{"d_model": 64, "activation": "gelu", "norm": "layernorm", "norm_place": "post", "positions": "learned", "bias": "qkv", "tie_embeddings": true, "init": "normal", "optimizer": "muon", "final_lr_fraction": 0.1, "seq_len": 512, "steps": 15186}
Each number is 128 + 32 x the weight over its row's rms, rounded and kept within 0 to 255. Layers, rows and columns count from 0. Numbers have three digits each. The size before them is the row's rms in percent of the matrix's.

# layer 5 MLP down (transposed), 256x64, rms 0.0598, rows 109-158, columns 0-63
092:129199082141127110208137157129101111092138118129179118127145097143161130154135110085145141118182155091141114136151103214156124102127136127138124190104055160065115113122139119131093062134078120
091:164164116106131143142133126138067123073091153191095161126135141094156148145131153101155124105128128151105132112147102169188056082048103122140082110142127141144121145094192084154116172107201113
074:147135169145097105199135075084148107104103072171133119102139168073142146125171138089153168174102180131050097106104094199138093130134103125144179107101154157153126110161137121094136121146087148
107:159130122118070145108135153080112119132104038131135107091186129153199178108140081132118174088101110084115169109132108167131189081101114126140134175128119099129120197099151117168125085146136157
103:159072108120153136157118179127127102126085179144208124142145142119190058100124132139103166118103140079133060103117130113113116153231151165117150128103145137074092098168148140110097129126123138
096:121118112080120105126108159128158128107162113133097143172106116066086125115139163150060098119149139155145179140144107141104116137082124091086093128213195188149145193126135132087083167119179105
105:138109121092119134164132179111118172121127090125099154069148125145104150165121197157137062111114112148158122125169136090049121142118096114136151097191156159110167101153061121163140117063130190
090:086140137166114166089113090074089069146163132049104139123164168123156191084101138115146118131143153173143098151113149188154125105102120092147165172143155173142140126070065098130139143088148142
111:190062084102153137104119154138141074090108147115152122108058148087119092118147151117149135073171109186147195171103166090157175124133107154161132144124150070164146128133090137129135163073136111
078:122136148131123151163148138148081134101167190130108181079134130119173154097151117152098143100105098107085119144109095147124130103122094186132147121056130103090119108179060109140124231093179144
096:133137135110078156118159075168101181105165110092172181079137059137112144088103128126150183083116124144120117119097099100177089169150141128112128102099140176141164180141127099209091167117108117
103:106116152164105145139120122122132172155134135196089115102113089170161116090127137108142120131134202171117172199132099111133183122099102076107088143132081187109073143132128129122176054082124099
114:099170107149125126136154143176087109121153122119125100130181084160127107149112220143129097114111132082151130151142148164175123143158095147077065086197105069147176140142074141087126147089145093
081:134089147144129077116094100179092113132109140126093116170179104157116106086083118151105095086117110167095113165110079170161176111106157132191202114156141124153177188154089106102171149136090126
094:123143133114157120113153122053083133150199132062077141175137157141132116091140146130153141111045137116144124175138137107190161124167106126069109154142078152171115168084061138150143145126110116
074:111110104186151139134099140116130125141152096128150084131162107154074144082145130160077095096167152071137102121123095143136178107088103114192202124121152134051156165169129121160153119056163144
117:122150083097111184146149111153052168127069099116089190092134107160164079109117127093127154084104140186120106104158090105142154160108165131137133149122133114129132115129071179153193130129104199
094:131124130116148091139086147075122132197133183155180129112128087119094107165077061129126117078135131164095149113157117184110153127090178147108184154101101167106113162182078130159081148154094127
087:133177139167161156184116123142131069148105126131106132102130164133119130143177091092147125180104184155158168218117111104112087171108148162120152111126094092082164086098119114083091059107099125
089:132160106121065088121088171091105119169163130183145141184117114122122151162146041081074127145154127130169209098122122163112165137146077116126169122135156115073144101101151113152147092092112119
124:106086150152177134079112105142120175123114123097159170098089198184076114117146102055146129152093080146141128145114067071134182129157179123121146131148162179169155098097109113127105144137096148
104:086151168075167112081141155107101129143064092118162133142106114160145077144122071084126160141111141127144132161089133186152107107077078140123192158121133103128069116133169166144125172191162156
094:129179120107137052085105144145143085141115181105120157170138091177141125153081132186122173107073143101157149099135164185191125143145086125111131176074105149115119110140058129148115110092119097
105:100114145167135095194177144156128107202175156088083139097146113141124097115137178161185138085082139101069152104109062107138171146104104140128105131134113149133152088124131117174148101076068126
107:090094105060149101111162119149131086161054128133155168105073176120170112152095156177133158155095189116128192127084148141082106155124159176139119165098156097124134122136115094136106146133137057
123:194125121102119107141113123074115181138122079144178086103110135069128129098096058088147134180099164185129118181140180113112120197106149152147102095108119158137099109158074131162142160156114155
095:117114136098127143133102092128157188110091156171096184135134098080149158130173112181105037114173137146142092155116162129165103159146163097141163054147108118169079125055139145134143101118132108
082:199132151169113131154072105145164122140099136111147098099152072121173101135097152197150148103134133093105081106116090133138174117118105134143152150067065143138157063162121137131161184158064138
051:105088129130154152065162144135065165140105107174114124105197120124144170095120171068161087127105134123146106142102110105138183122131163150133060082144161109141197130106136110159123044155126115
076:084163097141095137145109127066134131143152096140171103142148126178207144096112149123089142127173167092118098063109156188185136118102118067143144186097134158100131114123126155141134051137144089
127:159080163152096129146156141107112137100120137130147139109096138157126118099085163118097074133132069186110080133142104063121052133138164184114086141181085158182125201168156107118105158145135121
102:102145102171132097183169117174040153116157132118122168141117089123119106159136158172116061107130122155184106170180099110127095110099150155129141111160092118130127202124117123070081138089078142
081:171077120147131143076121122167100153072087126096133190115171092157145140148147191104152065148126146100127054131143155167152075107182120090094159149105111137117095097136091131112149132124199134
093:093161124181117099158125100153156116139144111101114184126093135162035150113135172112129105141084159172150096082132086060136118140098143173084157095124132156119202151161122146169099127142070133
074:111105088132151125170148127149142107123105177103120170166183131125071089171124144149118083053101120118131114126110116188128111094157088141170187105094166124159060194071109163151133094138121119
039:134074164123094155147141169127133141129102151107178139117094107119029138135182090174138121109141083181163130171147142132108113057146098141107105115088213120102087133122120145097104167102169122
098:114200156133131132146109112103119112171161199153210061129111144120110114078111126155073146134125153133161142110131108181159140098114119119041097134178113098140162111106129118141147056153111100
086:175145119093158181084117160098077082115109094103146139092157130108127129085101209153108101087090142100177093138154139113155134149115117089161170171137103137082141080149180078150171153175147121
099:097148094128100120112103143166201125154179134127087155147144126071083090176160125152094153144095099105088106132024113178081097090127143120130167146143203127161126131120155107139147154117144153
095:131147141140176120098098097108168108163111100217109113111084074091127132189124160069173115143109101180104136158096144069166144167124119184135144126130125127064140154052112135138138157143120129
073:132140120104118179155147146155161122113083120114085117114139150118121145156153112138121174111099126135115197127156141086096143065126099215100196143103092122129158072129093059109172184142081160
078:104086129145107139134107153091110165155113106141136108102134117147107105122169155171157097113102124175122108134096106066142140052133125131152203137111156089140126169151066154061151198100204146
137:086096145099089188150081148071069127187144132148185143150132105173128146093161143166171122147112116190138123135102144088138084039120121145139167135098183093120143150158100111130104094109117109
105:185098162146138118107147135145093153149152069084156098083100128127007152103071084136143104132120155114108099132146164157174093113133124149181139176123115123175122174130132105135123149182091139
083:114155133106083165114075158098131169100138255066127120116111108110090099155123135156119119135132103128117137151060121133092121194154072148135094109168139101137134116163127147157134158146137140
124:114105162132126127111127110102112056164096133085187128125125171159152060118111145145130111108126164053149118087100066112131097122088129164151173191140128162075133155152137095158128159196136169
083:134183100186137149111146109139130143167073157178138111100143161102157166151132150185115085148104140090109155080146068098133113087147077146163093119157127134114115047068121122166185114163136105
101:081128162144037095097097144092161155156141090112140149130082114197154136123123161148087101139091135110126162161120103109128162139098135093134149166177108128179129187116090145179044140148133099
094:106086138129146130147085115155155112137094070182164178078158122080119108116134184140102070166120096159144126191142153078121136141078084116175141156154144119131117151163138079133199143114106072
086:122080157161095142099143173096126083152078155146154174127095211160129140151132146098171112117159108110103133168113076130137088102106114098093149146195108119109178141102075072126160186117109167
# layer 5 MLP up, 256x64, rms 0.14, rows 110-159, columns 0-63
098:091100076130145117166146134095167132100139124103139152106147213087162116160128108056139109116187147109090123171106131200157066121097146094108199092141085134150142155169102118118097147106140132
089:140175126121066149052101111132144222132158104089173150111130142098138128147115069076119137126132075129161154117076110205143135092103116159104134137103162152151103167132136122170116148147069147
097:116133135136172106157155104137175044146080110082143156143081179138086136161165157126126109186106156108129090184116103088163103106159156157102097083101119116129176156149114133109148139050165161
116:152149060114161128075092149145109152121141079161168136078144136125148123136178092120146175076114085108154145100103145143078127067113155153165125087176107149154152138088108145065155201171121124
099:160117146153123143151161052152127161124123218136113095136057098142146149099172086115155134108039131100116117157141136110167174124156168122188105094131070125136084095135113103157123089139147125
111:079139179145122114159120071084173158107154138105132099138050147078171172173122165103082108156137100138168131086120100154079104138113150099126084161152189093151120077172161153122124121156162122
085:163152076094155057132148139136145151181126168147195130132121145069129162079124155080106119085098153117169165154098143136127113129132177164097124085110121147083103030151120088113106142112129157
110:124124141113088131119094191142115144168183161134120162179145106138145145176060111109078157181073125104128173093103046130126103123122108139126143159128114181151104103114162107134070101169138066
082:131133112161144140170161118085121225097110152141123177148126159105224078130130089110136117165147131085152106091157120167098150101164144129112099144094096113153080092179143168139101103138073110
090:144158074102123086127145180139118188088093102078167160150152154098133131131177119143083140145115158181151123114073157132108129102094195131183102107100133147065089163061146172148141104127113105
096:166109183155158099106115133165074122082108079123170109124138133118112130103141109082164174153087112191115149185182107091138214071128136144168080161096143103100161150161088129112108124123130132
113:136072121140109176114158131156125127163117199131150033110109101116114162145118154096098114163138145111122131139115091092170125162112114114160132104116158168051177071158133038150116136154150149
087:147200141155140169123088141086130107163129084160110115161131161141141172118165186117134160178141089102185090060098103153079163156084112154132151116108061114109099152152123167126137087140081099
088:151128086145146120117067120142143175125101157146179095166084130156124208153091181140112048092176126086120142126128094160150096158102132111135133100104091209104165089089164100139143129134138109
074:123209167129155171114069115101128108176106092091130167130122125088086145129087116100107113120123163162139175119106105117121137144112122210086166090110085113181122104129122171106115135217123089
112:136131132125116171131169120118055152128108110096142129106211120114144101079123078085146157061104140138136158134097187117182148145063130143128142158080121146160129159147098200112166122095072121
105:124099118162115130152128141130147134104077139095063120180117124182121154158153186138191130172128133142108078059118127088127106168139096081147085129109144095157085181122184151080123155062127108
099:176101155126142120116119124097115153073177145132132083136156061154140085119111169101087143101214103092119133129136121088118150072100103112149093187066149149127068125103158125148161182170147118
097:123085129104157144166181080140096078123120102051115134125088157149108139155112102157132136116075134141139102140175181093180114139199150105106080156087127110209118147122100113176107178116142129
124:134122066126149176146133131088067186124128126089130053137215124089142131127103130084112117075155174148140130085096153134091160146119138140131211145167113139120138126089153107144183099151112099
100:128153111106185127074115110143099120125134118097106115176100174101075041138152199116133128129146110137086111186155115088111098137139155180153164109087175116106142066125153140134116206137155134
096:124140093080123123098114109160131137087111092134089114136100152132096193101129198120174107135181128103092125167098155137103119114117185102098141110147118146189154201156163096065103197173140130
104:107143105110149121113097137105168145111120118116132161111115087066086202138111126145096150126128123103135123164080110139070126115101213137147139097137191144066144184074155096117127217113126148
113:157195163154117125108109101065132185063215150116121076156177087134094120106125122070141107138127097123099107139191142174146139101146138113176136142091175149159126154120149148139126133085098099
127:143132114105111068117142103116162171089126141134165181089182114139157213047125086070152149105135080139090098106139140114132127076066147126153119151150083164135154150138146174164143105119132163
101:133160158156176152153134099171085140136126114119171090208081086166105135109096112104140111140181131092125170165177131074156126182139145090119178110066082088113125089148098124115107093145165107
086:129073114120133132151086131167137130066176159113117175108144156110141135110113130145160162152103102129170088124163088123071064169131105151142121119071126169091096131169058159216154152117098109
053:125065135116161145215165144147129131135105127110084105066149189081165120060146124099167096140095221151146128130157097142177098140114105134118106103093103105149130104139104118131116115178141166
080:123138115139140108131149123155155104127079142109135134132095175109058119121154137140138139118106086175137118204137170073096141155163148169098085075103151117179198081177147086097096188120128171
120:115193112161169178147143108124086131093130122094137072127180092128173086118149047136157168052129124154122119103128108179096190130082153131133152112157155108133131080104091149169095116116160106
112:183117147118117104082098133100143166165073115161093066116120068156158178110143149166194159130091142118121161115103108143117167098158127115176103111110036136116124162104181150153095121133179132
080:118166061150135168100153154101098160134132016108174147159142101107065115135127150094117142146163135131144103143113121094113194129088152173091145078145125139084118134158125124139155207142146104
103:094107149148142166072141152122125189116107210129104072136135084167160103115122081160112131142150100143130167089129109172093146133084141100147121116112105137071153199079167129165192144083149136
084:177151101083140121128144138160152098084135119148126150187108161166129178126138116069066150130055151131086122117132157090140116056091131141117210097153079133130117178159102149118121139180090129
038:126121119138133146134143110145116173051123164100174170166147201101173109113125097101091137126149119092142148082160126197150136115137124077139172129168088172136128143140153129182127121166060053
097:107098082116120103159091110181176148110078140111086120110129175179093132150144112141161140121138143152110134151167129073164091116146184121171078076147173106111148093156130103148095234129102130
085:137095148163113103146109087146118110123119069067159131125037201084122158125123175098145067202113146146127119116135155117128127170121170155069173115113116113125128153132124088121165150159177092
109:179054190175106148152127134097122148136133214127105144161119119133116121153115085101112142126172087135159128134180146109129126185162109162138101110036116136131081148085121086152120087136086096
095:093074120149146223112166123105130177076224120118096150138093117081167131150129115109110156141183095181136133135141104113107144096162122094080092128131101158164079125095157117092111128145139102
077:141131158078157097109131105162154109130116162172171152097142095157170145115048154117145126138196143131151150156171113159138094129086116141061157104070117147078113138154152085158082149063080127
074:185172154146192139105196130157105112116136152160168171141127096108132118146096088077126125141136098091142124151124147171069154084084107112122142080121103172102110121174158122127082113203061120
075:077088142072081153142087158092135115208187121121131122140144133168095196133148135149159133145094127163145101112114085102163080134149139147143167121072121121128124094121113134122087108071215100
110:109178169095109120092102129149112132149124092104206190126116151165134145116109150128098138156131096104171139125123066178092097112115150122099158139188065146103147142101171123053131061175136113
093:146105181097153112125175123076116165144101119112079122173182122113164135157121177170120159139067111136114119076100119138090133136155087109179110163172084132166074157141049136137145106112186151
130:155153134134128107144156133102141152127146100106093089175163159134090176153108132069154147124092126182152093116099153111145169143136153093095143090169088065188161144127129174116148106021131090
090:102171127145132150171090132111152113084124138128166113111183166132078135158070167127131126161177114135117110143123122139158030092073150116088145063138134197166141156162138101134182104143118087
109:158164118148154089107132072159105143081125233078139094152087072122074123130125145132118112136115129130159094168109185093109161133166130186113103088074145117128146091126149166124097136118182152
093:110109118122114121160209133157127064095146178083087155210132112073100128157113154137135106088108162136135104120068083096101130145110145128180139134071165136105150096109129154172071128109143172
092:149170165108114118140141108136124180137179193056147147142146144080152120048113167107173089103175069200147133116123130156137116171123094086139140119150141114151071100116139118149093123074115115
113:154085100168103141142116170102140134090157087125072154165169142188151128111171161063114169133144127087061115082131121074180126099168154118140151129123085157180100172132113114107150164160105088